Part of a small language model's weights.
Size: 15 layers, 2 heads of 128, MLP 1024 GeGLU, vocabulary 1024, 16M parameters.
Each number is 50 + 15 x the weight over its row's rms, rounded and kept within 0 to 99. Layers, rows and columns count from 0. The size before them is the row's rms in percent of the matrix's.

# layer 6 MLP down (transposed), 1024x256, rms 0.0908, rows 7-43, columns 192-255
099:55 60 51 55 32 36 45 50 70 42 58 42 20 41 38 91 56 45 27 35 70 46 46 23 52 60 60 71 44 63 55 76 54 29 59 48 29 57 55 46 41 31 43 65 64 53 51 32 60 75 67 76 59 50 23 41 41 44 43 65 80 57 48 22
105:47 19 53 44 69 46 44 58 18 48 44 57 51 53 55 51 64 38 33 39 45 72 57 47 38 57 48 87 47 46 40 47 43 50 55 73 55 45 48 50 66 37 24 35 72 15 25 51 47 73 46 47 18 50 48 70 52 00 46 34 19 36 43 38
095:56 59 21 42 42 59 37 77 49 44 34 47 69 71 37 59 33 60 28 41 66 64 49 58 56 65 54 55 42 34 61 73 31 38 22 32 87 50 71 57 74 38 71 52 54 53 46 65 63 60 44 48 43 66 66 38 85 45 44 00 40 32 39 32
103:40 64 54 33 47 51 72 48 51 59 74 66 78 39 39 27 50 49 86 75 62 39 42 51 45 56 37 42 43 41 44 40 42 44 48 53 34 85 15 31 31 57 47 29 42 55 70 64 43 34 57 70 79 40 48 48 44 56 33 47 39 48 45 77
104:43 61 38 70 65 31 57 31 47 40 57 31 77 30 30 56 58 59 53 63 48 32 41 47 54 69 33 58 55 45 49 53 66 35 43 42 47 74 43 59 51 39 46 72 21 49 54 31 56 50 56 46 56 62 64 53 03 53 49 41 64 74 44 76
095:66 24 49 29 26 53 54 37 33 43 65 63 47 55 59 46 65 57 59 41 68 65 48 42 12 39 59 51 31 67 40 57 63 38 37 60 62 61 44 54 68 47 23 74 19 44 57 44 18 57 57 52 68 58 62 80 70 53 69 13 46 50 72 35
099:47 52 47 72 25 34 23 44 67 47 39 07 25 65 73 72 56 61 70 71 23 70 83 44 51 61 41 72 43 68 45 42 55 69 62 51 53 70 35 46 61 42 53 34 77 56 57 51 58 48 65 52 62 62 38 52 37 27 21 46 55 53 64 83
102:41 34 27 87 30 49 37 70 53 45 41 57 45 72 38 41 54 29 54 51 55 56 38 48 80 58 65 64 63 55 51 52 33 34 57 48 48 74 41 37 73 46 57 68 51 41 63 57 54 53 57 52 62 57 62 43 66 63 40 35 48 90 34 40
100:61 54 74 42 40 57 74 49 78 44 56 66 53 37 56 69 58 01 47 41 27 22 40 48 43 83 46 36 63 18 45 56 44 59 55 46 49 73 58 68 45 47 48 46 48 78 54 22 73 68 53 55 49 64 52 49 24 55 75 26 62 49 39 68
104:31 60 22 52 43 52 37 70 23 48 65 70 61 41 36 66 74 30 51 37 49 54 23 38 53 40 48 50 51 56 59 63 47 63 89 43 57 54 35 51 58 69 58 61 50 76 55 27 70 50 18 67 49 51 47 48 50 42 83 44 56 55 47 53
102:28 69 38 51 38 36 76 33 26 46 31 30 78 46 27 49 65 46 52 62 65 58 31 50 39 50 40 67 34 65 59 37 49 49 76 61 57 59 48 49 65 41 38 32 44 71 52 52 50 75 42 51 79 44 52 48 48 55 30 69 51 70 39 76
100:36 37 67 53 31 34 48 77 59 59 53 63 33 53 51 48 55 45 52 76 61 38 57 63 29 77 61 41 26 57 71 30 61 65 66 51 49 67 45 27 58 56 11 69 27 13 64 38 43 45 58 37 61 58 44 49 94 37 39 39 59 99 35 30
096:47 70 83 23 40 50 45 31 43 27 34 30 32 77 56 90 61 78 46 55 68 69 66 56 68 63 51 52 57 52 61 93 49 26 36 47 60 38 56 23 47 60 52 46 45 47 65 62 63 23 82 62 66 70 38 34 57 52 36 63 61 57 69 40
102:40 63 47 76 32 46 70 14 33 62 48 61 48 45 40 13 21 38 55 53 47 27 59 38 61 35 31 51 48 50 29 57 30 45 52 52 23 54 47 57 35 71 49 49 31 40 63 28 58 84 43 84 45 42 56 37 37 45 44 27 30 42 79 46
099:79 56 33 42 49 54 31 71 36 51 85 55 64 37 37 58 56 51 42 15 45 59 57 18 45 33 50 53 56 37 37 45 61 43 50 56 35 49 58 50 61 64 55 19 53 80 13 31 46 75 49 58 44 32 34 57 47 64 24 42 62 26 43 49
098:42 53 40 67 34 49 33 39 59 50 67 71 53 50 27 73 56 14 35 30 39 42 56 34 26 60 44 38 73 41 58 63 38 31 62 46 44 56 54 63 38 26 39 36 28 57 51 64 74 42 54 50 61 33 58 50 39 30 47 58 78 27 45 57
105:24 59 54 44 18 23 33 39 32 37 35 26 65 61 38 56 58 54 65 11 72 25 41 63 35 41 69 44 50 46 56 47 72 74 58 32 66 48 55 71 58 63 60 61 64 41 42 62 44 37 48 48 37 48 01 45 53 60 59 36 86 44 53 42
096:39 01 40 60 56 57 38 60 47 47 33 66 73 47 40 51 50 49 69 34 46 45 37 38 56 46 35 51 55 43 46 35 71 60 31 54 25 76 47 52 43 51 45 57 29 52 56 61 39 70 74 46 64 66 28 52 47 58 73 48 30 48 46 61
098:59 24 49 53 52 49 63 51 50 53 45 42 61 69 62 70 44 26 80 23 25 60 50 69 62 58 65 15 76 60 62 49 68 72 57 41 35 52 25 64 51 48 46 60 50 66 83 46 55 54 55 41 55 34 15 51 52 41 69 53 75 48 31 60
103:56 59 39 27 53 40 59 48 52 31 47 56 42 33 61 62 35 54 47 57 49 44 37 62 32 14 73 44 69 56 77 41 57 50 57 64 29 34 66 76 47 49 63 28 44 65 63 16 53 52 36 45 60 48 28 43 54 66 47 61 37 72 27 48
102:41 44 60 75 62 64 45 59 54 49 65 37 50 62 42 24 47 56 61 56 60 30 45 28 43 61 51 41 63 32 31 25 56 75 25 24 37 82 64 52 28 55 76 72 36 39 49 73 37 61 67 66 27 77 60 79 58 48 58 48 57 75 53 74
099:48 64 74 56 64 56 62 38 64 30 48 70 51 36 84 52 45 73 52 67 16 45 65 64 41 62 32 37 16 21 61 45 42 46 69 45 09 63 45 66 54 43 75 82 68 55 38 27 53 72 21 63 43 37 78 39 75 49 53 31 27 55 51 23
101:49 49 48 50 52 55 65 63 54 75 79 87 57 22 85 53 51 30 32 77 39 43 26 64 41 50 52 59 76 36 25 28 17 42 61 72 27 68 56 33 56 40 22 31 33 60 51 54 10 59 40 48 43 63 73 67 55 52 47 61 48 54 65 54
092:68 56 47 47 77 46 85 40 52 59 54 65 76 48 48 58 63 51 34 45 45 19 53 52 66 91 44 52 36 39 69 27 54 58 50 63 53 40 57 45 49 68 16 52 29 55 46 60 36 14 71 25 24 40 51 37 49 38 65 43 46 33 49 58
101:32 53 57 63 43 62 49 49 50 38 74 55 45 65 70 58 68 56 48 63 43 51 68 74 61 28 58 45 35 55 45 51 36 59 41 52 50 38 47 60 61 44 49 54 61 38 31 56 52 28 55 12 68 71 27 57 41 43 56 53 45 56 48 67
092:77 43 44 43 50 75 48 70 37 27 50 52 30 69 55 45 66 39 57 42 42 13 35 58 45 35 43 43 58 35 59 68 60 19 45 33 49 19 54 34 44 48 48 16 48 12 39 57 58 54 57 44 51 58 59 50 55 42 58 50 41 53 52 75
099:49 57 61 24 24 69 21 43 74 70 58 31 50 61 60 47 44 33 62 72 30 32 24 38 58 41 60 77 59 43 23 51 47 50 61 63 57 37 34 36 49 10 59 55 67 62 77 43 44 65 50 55 31 55 56 50 48 63 59 56 56 51 63 45
092:57 75 41 66 53 40 86 43 51 56 60 39 39 59 59 50 57 70 45 63 29 63 52 54 24 46 54 23 49 72 43 61 61 09 39 67 45 55 65 31 32 39 33 42 70 43 50 74 57 73 61 65 34 62 52 39 32 52 64 62 38 45 68 49
109:70 53 22 48 34 63 32 48 44 53 36 40 49 54 70 66 05 55 52 10 49 60 29 42 48 64 32 24 34 49 81 09 48 80 29 64 50 38 67 59 55 36 77 69 61 53 48 25 49 53 69 51 60 72 27 67 45 69 51 50 49 35 56 23
097:53 28 25 39 39 53 78 73 42 73 54 58 54 90 53 33 27 62 26 26 64 41 37 36 34 57 49 56 50 38 39 52 74 43 56 43 60 37 44 71 34 54 22 46 46 68 61 73 28 37 40 56 67 84 18 41 58 38 55 39 64 69 54 45
099:87 64 29 45 59 62 34 50 25 52 55 54 48 53 53 37 63 74 42 25 66 38 50 52 28 54 30 30 64 57 61 45 40 79 49 25 31 44 24 64 41 66 57 44 51 73 47 45 35 52 38 60 67 39 37 34 56 74 65 56 61 51 47 36
100:78 26 50 54 48 66 37 43 59 35 50 41 40 45 58 77 50 62 36 68 19 44 47 48 60 88 30 68 35 61 40 61 53 37 54 51 57 40 49 65 94 66 47 50 42 54 44 45 45 49 56 39 38 52 48 43 45 37 46 33 40 54 44 40
105:46 33 57 55 59 72 72 61 50 59 29 38 59 32 17 35 64 66 46 63 55 50 50 60 51 46 63 40 71 56 47 50 69 37 33 41 34 20 63 56 65 50 35 59 36 46 60 50 30 55 55 48 40 41 45 61 39 29 70 57 50 68 64 24
100:51 35 48 43 37 50 42 39 62 38 50 61 49 34 48 37 59 54 22 60 49 61 79 30 51 23 48 29 76 41 40 64 48 72 62 28 55 41 53 45 28 31 63 58 49 30 54 42 40 56 38 81 51 59 42 82 49 72 35 60 57 59 68 25
110:45 63 37 56 61 63 61 34 63 37 55 50 51 42 67 44 57 79 51 48 56 55 51 47 50 51 49 25 60 59 48 39 41 53 26 81 52 46 68 46 62 42 51 42 37 49 34 24 38 22 42 16 50 51 84 67 76 41 45 52 65 58 32 64
110:56 58 58 61 36 55 34 44 42 42 49 67 41 62 52 48 32 60 40 50 35 60 79 41 47 37 63 64 55 26 60 57 55 69 38 89 52 37 55 49 14 67 39 45 45 47 21 50 59 52 69 52 44 79 39 44 64 39 33 56 66 58 62 39
098:32 28 51 25 35 42 53 73 51 34 32 43 81 44 23 52 32 52 67 47 65 70 56 46 49 74 55 32 36 37 62 28 32 63 35 38 52 48 67 41 67 38 48 66 61 54 51 25 49 61 42 55 57 64 48 56 63 37 56 49 41 35 31 31
# layer 6 MLP gate, 1024x256, rms 0.0961, rows 8-43, columns 192-255
103:66 51 57 42 34 57 68 47 24 50 76 58 57 56 45 64 59 43 66 31 50 49 39 25 57 72 40 50 53 66 46 41 64 42 30 66 55 77 54 43 25 53 67 26 41 16 73 76 44 25 40 64 75 30 33 42 47 31 58 57 56 50 14 25
096:27 32 36 56 46 47 51 53 34 07 64 65 50 54 81 38 53 33 52 58 47 47 35 41 38 40 47 40 38 72 35 42 36 39 60 61 43 64 38 59 24 49 49 54 60 28 60 59 30 48 53 66 69 61 30 73 41 67 48 66 69 62 31 51
102:41 55 49 39 41 57 52 63 44 43 82 37 75 64 56 57 49 28 48 45 67 67 37 43 38 65 52 30 52 63 01 58 42 36 61 31 41 62 31 72 53 76 24 70 51 60 67 57 15 53 19 74 68 56 52 47 50 34 51 52 70 63 37 46
100:40 38 50 34 78 45 20 47 62 57 67 38 51 46 73 28 21 49 79 51 46 30 50 36 77 40 54 61 81 67 54 58 31 47 77 54 40 67 27 39 30 56 26 52 45 66 58 46 44 28 57 42 69 44 67 18 68 38 44 77 70 55 37 71
095:82 48 64 56 28 43 33 65 70 43 48 27 17 58 65 38 49 64 46 58 47 48 43 32 50 45 26 34 50 31 33 47 47 41 79 56 28 48 48 42 49 32 68 67 41 64 51 50 31 55 32 67 61 75 48 50 49 46 73 47 57 54 53 40
101:25 49 60 44 59 24 43 29 43 36 13 26 43 50 43 68 39 75 66 54 24 63 38 70 38 61 27 50 34 42 31 26 44 53 71 57 37 57 40 54 49 54 36 80 68 25 22 42 30 59 21 67 48 47 35 40 63 46 61 52 51 63 31 64
099:51 49 46 70 47 34 73 60 48 40 41 69 52 43 51 45 44 40 42 70 48 54 21 81 57 74 56 49 74 41 47 68 43 23 16 58 14 65 44 46 65 40 64 48 51 45 53 42 36 69 55 44 55 51 60 51 47 36 54 57 77 46 64 60
103:52 47 55 32 48 47 42 54 48 30 52 48 59 56 53 45 66 52 54 29 34 61 52 50 37 48 31 36 72 53 66 69 14 70 50 38 49 72 64 47 52 49 65 56 45 27 46 74 45 77 50 59 50 47 71 46 80 40 37 62 45 56 38 67
104:73 57 44 33 67 41 53 43 59 62 43 49 55 53 39 70 43 76 66 51 40 57 37 27 34 54 61 48 55 40 22 38 74 36 66 62 32 44 20 46 35 53 42 60 68 09 43 43 62 76 70 65 37 44 29 77 71 43 81 53 50 40 40 48
101:51 64 37 46 62 60 51 65 39 39 49 46 37 54 49 29 75 61 46 87 39 63 34 64 36 31 59 71 49 55 27 36 70 17 64 59 51 79 64 57 35 40 26 28 39 65 55 46 21 19 38 66 44 49 37 59 55 55 64 29 72 41 52 53
096:39 48 54 62 70 35 53 16 66 39 54 49 58 54 55 76 55 50 55 52 51 52 28 38 57 68 35 56 57 43 60 64 68 69 50 54 39 75 28 42 42 53 71 48 39 43 67 37 54 59 80 54 35 58 62 57 41 48 41 68 55 44 24 54
097:46 72 36 28 64 65 52 37 49 50 48 59 60 66 59 54 38 56 32 88 51 76 54 38 39 33 36 40 19 46 45 59 35 50 69 45 50 56 50 66 58 35 57 65 56 35 74 36 63 26 59 56 45 42 56 35 31 34 39 42 69 70 49 51
108:48 42 58 66 35 45 58 57 47 12 48 28 59 47 58 41 21 32 59 31 14 44 53 34 31 55 40 45 65 78 41 46 31 52 44 48 69 62 17 46 28 52 48 67 49 38 72 45 30 52 33 46 61 47 72 62 63 55 63 53 20 48 47 61
100:30 26 54 48 53 67 77 38 62 45 59 10 70 26 60 40 48 19 57 59 64 58 60 37 66 68 36 60 36 60 63 92 58 50 28 54 59 54 41 38 48 75 39 65 58 43 70 32 66 80 72 58 56 58 60 50 69 54 70 61 37 60 65 58
103:62 45 25 56 52 18 51 36 56 40 45 46 17 33 46 50 62 69 49 16 38 39 44 63 59 44 34 57 61 71 61 38 45 17 59 48 59 47 44 44 61 62 49 57 86 56 50 48 37 33 53 63 54 57 52 58 41 57 54 71 39 42 38 58
103:47 22 55 59 67 52 37 50 56 20 29 36 50 43 69 32 66 49 56 67 42 34 48 45 40 42 64 53 30 63 45 66 49 51 61 59 54 22 28 43 68 49 55 67 50 38 56 56 25 48 29 23 44 68 47 50 58 56 70 48 49 64 64 79
095:62 61 50 63 82 66 52 47 32 63 57 49 62 48 59 74 18 37 57 54 49 56 45 32 24 35 62 63 35 54 56 46 32 63 47 56 70 49 47 47 33 37 65 57 57 42 40 58 19 40 35 67 47 09 24 56 45 48 70 44 31 50 40 57
102:64 50 43 64 24 62 22 32 56 46 42 54 62 60 60 37 29 71 54 41 55 77 40 53 49 52 61 54 30 41 47 54 45 48 49 52 46 79 28 61 31 65 03 81 32 30 39 69 29 55 46 41 66 34 07 30 45 65 62 55 61 49 60 39
104:55 57 53 51 41 58 52 47 46 61 59 24 59 54 74 53 55 61 23 28 36 43 46 33 47 80 51 45 50 56 49 49 29 54 60 45 39 69 20 45 38 73 51 54 44 61 56 32 19 38 54 77 41 40 40 57 25 48 45 64 32 57 55 47
102:42 18 45 56 59 09 24 64 76 67 47 28 17 54 39 54 65 51 69 47 69 32 38 63 41 35 50 99 55 42 51 36 30 50 50 41 35 37 37 51 55 33 62 40 50 36 39 36 51 44 68 41 58 58 16 36 25 52 59 59 49 59 61 66
099:63 26 22 32 30 65 50 54 47 31 54 53 63 46 69 35 48 48 91 35 83 54 40 48 50 55 24 85 53 62 53 42 66 28 73 37 77 52 40 21 45 64 19 69 51 15 77 42 26 42 60 71 50 58 64 61 22 29 31 73 87 30 48 72
105:46 33 45 60 67 48 74 26 21 29 73 63 62 61 70 51 61 50 55 36 54 53 51 50 48 39 36 76 62 56 44 51 37 44 72 56 56 61 42 58 41 73 26 69 28 29 79 63 34 24 60 52 67 46 78 53 51 48 40 66 36 66 32 63
095:45 41 53 18 42 56 35 62 41 45 52 49 57 58 72 71 46 50 72 35 69 25 65 30 35 56 54 60 39 52 69 60 39 64 62 46 56 40 17 23 34 93 17 42 54 52 50 58 66 41 61 26 57 63 55 53 74 51 55 65 60 60 11 63
103:63 56 47 25 64 55 59 54 57 23 24 54 47 33 49 41 30 38 50 47 54 51 26 50 66 66 45 68 55 59 52 36 30 31 43 59 47 52 57 68 50 52 47 35 25 28 33 55 52 54 40 95 57 74 56 43 55 55 47 43 58 39 49 48
091:51 65 45 71 55 49 70 48 47 60 30 64 66 53 41 66 59 49 37 40 56 52 42 20 47 66 58 56 37 49 47 39 46 43 61 57 51 68 55 59 64 38 14 76 64 66 47 55 58 55 70 48 39 25 65 32 23 46 35 30 28 51 61 23
100:63 54 49 39 31 41 27 31 58 51 40 61 53 36 35 67 46 53 36 61 45 48 15 69 40 58 52 33 60 56 67 71 47 35 21 60 43 69 52 37 47 39 66 79 38 54 63 68 41 45 38 57 51 44 64 38 49 69 61 71 62 65 52 55
093:37 43 46 35 64 42 63 36 59 78 36 48 35 32 54 33 31 51 56 50 41 47 49 61 60 25 64 51 63 41 48 67 63 70 39 48 40 59 53 50 43 57 20 66 61 49 57 69 52 32 32 48 38 53 51 63 80 56 39 40 41 61 40 32
112:64 47 49 33 52 39 40 62 30 62 41 68 63 57 55 59 49 73 49 46 61 35 41 59 22 52 55 51 71 45 54 47 46 27 64 42 63 65 49 36 46 36 33 50 56 69 55 93 48 56 29 75 57 50 29 44 41 52 69 39 61 74 46 21
098:62 54 35 39 58 32 62 60 40 10 52 59 33 41 60 41 72 42 74 72 72 51 28 68 58 48 22 45 38 50 27 55 22 74 71 47 49 63 38 52 54 36 66 53 57 39 53 63 84 48 70 52 74 45 31 54 65 78 76 54 59 41 59 49
104:49 24 45 30 44 58 56 43 49 23 34 63 50 34 46 46 63 43 34 34 58 67 64 30 71 74 05 82 45 59 74 72 42 70 34 70 45 44 55 71 61 28 37 78 49 67 16 56 61 46 54 51 41 51 50 50 57 56 66 49 58 63 20 69
099:34 60 59 48 79 38 28 35 34 53 16 41 50 58 75 64 65 26 46 53 84 53 34 63 36 30 45 49 35 37 56 60 26 51 51 60 60 72 41 67 53 43 46 72 54 66 55 40 32 58 49 42 83 48 39 58 32 47 45 59 51 61 49 52
101:42 62 51 82 72 38 33 48 10 46 50 34 67 40 66 62 43 79 38 81 62 29 59 71 34 40 52 52 35 52 30 56 34 60 10 84 50 34 48 46 61 28 39 45 53 24 70 58 61 46 72 48 69 58 22 29 30 50 44 66 65 56 59 56
102:56 59 21 46 70 56 59 26 21 36 66 55 80 34 39 37 39 61 41 55 68 25 25 40 56 38 30 49 61 81 56 42 61 45 38 53 26 73 26 47 80 40 63 57 47 50 40 63 39 50 48 71 34 47 41 43 42 53 53 53 76 52 31 77
105:80 17 45 52 54 44 12 79 49 44 63 43 16 42 53 24 74 35 56 75 47 34 43 45 09 39 45 48 48 58 40 70 46 12 68 65 61 52 47 60 61 18 65 48 19 47 88 56 64 55 41 53 68 39 30 42 57 42 56 77 67 69 67 53
104:47 40 53 38 77 33 06 52 36 20 86 42 27 56 41 51 56 39 35 29 63 50 46 63 15 64 25 32 35 70 44 47 74 47 53 56 43 64 37 72 18 51 55 49 45 37 48 19 64 44 65 65 43 40 67 60 75 52 59 65 46 68 56 46
101:42 47 47 52 39 69 45 50 36 39 64 64 43 32 57 39 76 40 62 39 27 46 47 44 51 42 56 50 49 86 66 39 20 08 62 77 49 35 27 38 43 60 90 18 43 31 52 49 45 57 50 70 29 53 45 65 43 32 67 69 29 50 33 37
# layer 6 MLP up, 1024x256, rms 0.0942, rows 8-43, columns 192-255
108:42 63 59 23 52 18 55 29 60 30 43 64 44 48 53 44 41 56 36 52 53 63 40 71 56 65 65 50 70 57 49 59 42 32 21 73 52 38 28 50 55 27 28 43 45 49 47 69 38 40 32 39 60 41 66 39 57 53 34 55 68 49 53 57
090:40 55 53 63 46 45 71 81 66 37 54 61 65 64 63 31 50 59 34 90 24 58 56 67 33 44 60 44 43 61 38 46 27 19 56 38 51 67 63 54 58 32 74 34 43 37 52 54 74 38 30 57 40 78 72 53 26 41 49 50 60 43 36 32
104:42 66 39 54 40 39 25 46 57 64 62 48 29 71 44 73 26 68 62 25 48 18 38 38 48 48 44 35 41 49 20 26 55 48 51 64 38 42 33 43 48 33 56 68 87 58 31 23 55 57 41 69 27 61 56 35 37 61 59 58 33 61 61 39
106:80 71 38 62 43 47 49 66 41 20 45 50 38 45 37 45 26 42 45 78 53 43 52 29 39 68 70 38 57 66 51 51 60 50 32 59 58 61 48 53 57 51 13 51 60 48 49 11 49 63 33 39 67 67 44 45 48 91 24 55 64 34 67 42
095:52 45 38 84 54 48 35 54 37 33 70 26 46 26 62 52 53 57 47 44 54 39 48 36 36 34 39 95 54 69 60 45 62 70 52 48 60 54 37 14 19 38 61 55 39 25 80 49 55 35 56 39 37 57 57 66 55 55 24 71 51 45 48 49
099:43 61 25 46 40 34 25 37 47 53 44 54 62 16 33 42 58 46 47 58 58 73 55 42 44 39 44 44 40 30 46 61 44 55 55 38 55 91 68 46 25 72 70 62 65 36 84 78 42 33 63 57 55 24 57 50 68 57 63 35 70 77 34 53
102:35 38 48 40 35 68 38 54 52 34 36 34 55 49 00 35 42 80 41 39 29 60 39 94 39 52 50 57 54 43 72 29 71 70 68 41 89 63 34 43 38 47 29 66 71 44 39 62 44 16 65 65 52 63 42 61 52 65 60 41 35 56 35 49
097:53 62 39 36 56 65 45 57 50 52 59 30 47 31 45 42 50 48 57 83 58 56 49 62 33 47 70 70 56 35 47 44 52 49 90 09 85 54 56 51 51 33 42 33 24 61 34 43 41 58 52 58 35 46 46 55 55 59 54 47 40 63 66 62
101:38 48 68 46 58 40 53 56 65 58 30 48 62 78 67 45 54 54 63 51 27 52 62 32 59 75 45 70 71 40 65 59 61 38 56 62 39 49 64 31 66 54 73 25 52 70 56 56 58 54 51 53 67 24 27 29 48 66 18 29 59 31 39 33
099:82 63 43 44 43 51 67 54 23 62 28 58 62 35 62 65 40 52 32 51 52 64 59 61 44 42 54 41 56 29 59 41 55 52 37 55 54 64 59 46 56 59 80 45 12 45 58 69 66 50 54 34 54 44 80 28 55 61 14 42 10 42 48 64
099:59 65 57 80 50 44 40 46 44 44 49 78 38 29 58 32 38 61 63 33 29 48 36 57 30 64 31 43 43 45 50 45 62 22 60 57 73 42 32 66 26 72 45 43 64 39 58 39 30 69 49 48 20 41 60 64 78 85 61 52 28 78 63 46
095:41 59 33 60 72 61 54 53 67 74 75 43 52 49 73 27 40 49 46 32 48 42 80 51 47 47 53 36 60 45 67 40 75 79 50 64 36 60 23 36 45 76 23 59 35 66 44 53 48 39 52 54 65 59 55 50 59 41 43 57 67 50 45 63
102:34 57 65 49 65 69 67 17 42 74 45 53 30 70 82 60 34 57 46 31 40 50 47 36 47 63 45 22 48 53 56 58 83 61 36 55 54 38 73 49 76 61 36 32 69 62 18 45 21 64 46 67 73 45 55 57 57 72 25 47 43 32 70 40
098:67 62 53 62 71 57 85 45 43 57 87 47 61 46 35 52 27 47 12 63 41 37 62 53 54 62 62 64 46 77 35 42 80 74 21 46 61 72 78 40 70 34 41 43 15 25 48 58 28 44 08 66 39 59 38 23 64 49 51 20 68 67 59 43
100:65 56 59 45 71 63 48 44 59 46 30 31 38 68 54 57 68 43 53 52 47 54 36 36 66 76 56 41 49 81 68 71 41 65 46 60 50 62 28 39 68 04 59 42 54 65 63 53 55 57 46 50 34 39 69 70 32 20 49 37 48 56 65 48
103:18 53 73 70 65 51 28 52 54 09 29 41 86 60 61 64 23 86 69 25 57 29 55 46 45 51 80 45 46 52 32 38 69 50 37 52 37 36 43 59 39 63 28 49 47 40 77 63 84 47 57 52 67 66 34 46 53 80 39 55 73 58 80 64
094:38 64 64 51 43 42 48 43 52 53 34 33 56 77 89 41 48 77 62 62 69 47 36 47 47 62 44 52 45 76 63 32 40 87 54 64 76 51 27 55 59 70 23 63 37 45 27 86 31 35 34 39 34 77 66 54 87 62 36 39 22 49 60 58
100:77 47 61 53 59 38 45 82 16 34 51 49 66 51 37 83 56 69 55 38 52 36 76 61 41 36 60 64 65 50 60 38 57 22 65 40 56 37 30 20 35 48 50 66 77 56 87 42 77 59 60 43 52 49 66 53 56 66 68 49 68 76 42 24
103:58 62 34 24 60 33 54 42 63 61 61 81 47 50 30 38 44 65 73 33 61 64 50 49 42 63 26 63 64 30 29 76 63 40 70 53 76 81 51 26 64 44 46 50 73 68 57 59 49 66 61 45 34 52 37 95 67 51 51 28 62 47 33 39
100:75 76 44 61 62 43 35 73 62 44 19 38 53 55 37 53 27 60 30 86 54 65 43 26 41 37 36 47 51 37 44 47 47 65 55 40 40 72 80 24 41 65 80 64 66 52 44 21 46 38 72 79 57 62 46 46 46 62 51 31 46 59 45 61
100:25 39 45 43 49 50 50 54 60 33 21 43 63 61 69 84 53 41 48 47 48 63 46 28 65 65 60 46 45 68 43 28 56 76 88 43 60 76 74 40 59 52 31 66 54 49 54 25 60 51 15 45 72 37 58 46 49 57 62 44 83 71 24 51
100:38 45 41 23 44 49 27 55 54 53 67 52 43 20 63 40 51 55 48 71 30 62 45 19 61 26 39 68 49 32 80 75 47 45 46 44 48 41 30 26 34 67 43 44 58 69 59 60 59 29 53 39 61 42 58 40 56 56 29 75 31 50 41 47
093:25 64 58 56 43 59 63 55 76 51 34 60 46 58 43 42 77 53 72 36 12 54 57 43 34 71 43 23 51 61 41 83 72 52 49 56 57 50 60 66 35 64 38 57 42 50 60 52 67 56 57 21 62 50 53 77 44 44 37 37 43 46 43 40
099:54 44 22 64 69 80 43 49 40 51 39 56 59 59 46 49 52 40 48 80 39 57 45 30 57 46 40 53 50 70 51 68 63 63 27 83 33 40 64 61 62 53 48 68 26 70 51 75 56 38 43 68 65 37 51 44 37 20 36 58 94 52 45 38
092:56 54 79 59 43 52 50 56 20 58 36 67 44 44 58 62 50 65 41 70 58 34 67 18 56 65 43 53 77 17 53 69 45 46 47 39 68 25 43 73 62 57 70 32 65 65 64 37 51 49 69 71 71 35 65 58 54 52 49 51 52 45 65 49
096:49 21 44 45 64 43 46 34 28 46 37 48 33 69 47 57 72 53 56 40 31 44 29 75 63 45 37 37 67 48 70 41 61 48 50 44 39 62 80 67 34 80 57 26 45 74 01 78 61 48 50 36 72 39 74 38 44 70 31 53 38 54 40 48
098:38 59 42 55 66 48 47 67 45 53 45 27 50 43 57 33 23 39 46 63 49 53 52 49 43 38 47 42 39 50 44 61 36 51 41 67 49 67 35 65 22 39 63 71 33 66 63 81 07 58 40 41 36 44 66 47 21 64 71 61 42 55 63 29
112:55 27 58 83 42 47 37 69 50 34 64 69 40 42 41 40 55 41 38 33 65 44 52 57 55 68 56 36 66 54 56 60 48 44 40 45 58 49 68 54 39 35 63 57 37 52 44 16 57 51 49 39 74 73 50 44 54 48 41 54 68 50 79 31
096:62 35 42 30 59 42 51 88 59 14 72 51 67 41 49 32 61 53 63 45 44 74 77 77 45 50 38 76 45 39 66 57 15 74 47 72 31 37 50 24 44 57 93 64 42 65 69 34 42 45 70 21 67 44 55 32 72 59 39 69 39 50 51 54
099:40 38 58 59 44 30 54 69 40 50 29 38 08 67 33 73 36 34 33 53 51 35 46 73 46 44 63 12 76 32 41 64 92 45 60 56 53 42 47 66 40 81 50 28 56 62 70 58 46 48 37 53 75 40 75 70 37 44 32 57 56 69 51 36
101:40 62 43 51 39 42 56 17 66 46 21 14 08 20 48 59 69 58 39 61 22 53 41 65 45 55 30 47 24 60 46 31 27 55 64 38 58 72 51 36 36 65 39 46 56 29 43 72 58 29 51 47 64 59 40 54 61 46 56 55 57 55 35 52
103:65 73 51 60 46 48 76 80 20 40 36 49 58 70 45 46 96 33 28 64 49 57 61 36 76 42 52 61 64 42 38 40 32 70 67 57 31 41 74 51 37 48 58 36 33 49 53 44 43 41 06 41 45 49 30 36 60 70 69 45 71 55 62 37
098:29 21 48 38 42 42 41 48 61 57 54 64 41 55 56 51 60 31 67 56 40 53 60 52 79 30 49 29 23 75 61 11 73 47 47 43 63 45 57 49 82 63 78 46 64 57 41 65 68 71 67 63 41 07 54 65 46 20 59 42 47 31 76 48
109:26 51 73 94 36 38 57 52 69 41 52 70 56 55 74 70 43 46 58 49 39 33 53 37 70 60 69 49 44 25 71 53 31 43 47 79 52 46 49 38 29 37 40 47 72 55 51 57 32 35 61 49 39 45 73 45 60 55 67 64 54 35 50 60
110:38 37 53 61 52 66 50 59 54 54 45 73 33 61 44 47 38 38 58 71 69 12 73 62 60 40 28 66 38 32 55 76 49 42 37 55 68 59 49 32 67 44 60 43 38 55 68 53 21 42 49 64 38 70 29 38 20 37 42 47 37 38 46 37
101:44 41 62 41 72 59 72 44 48 82 45 65 53 40 65 48 49 65 67 47 52 40 41 71 32 52 55 40 82 23 59 47 47 51 58 36 80 26 63 39 46 72 63 58 55 48 58 62 14 77 26 52 42 53 78 53 68 64 50 45 39 49 70 46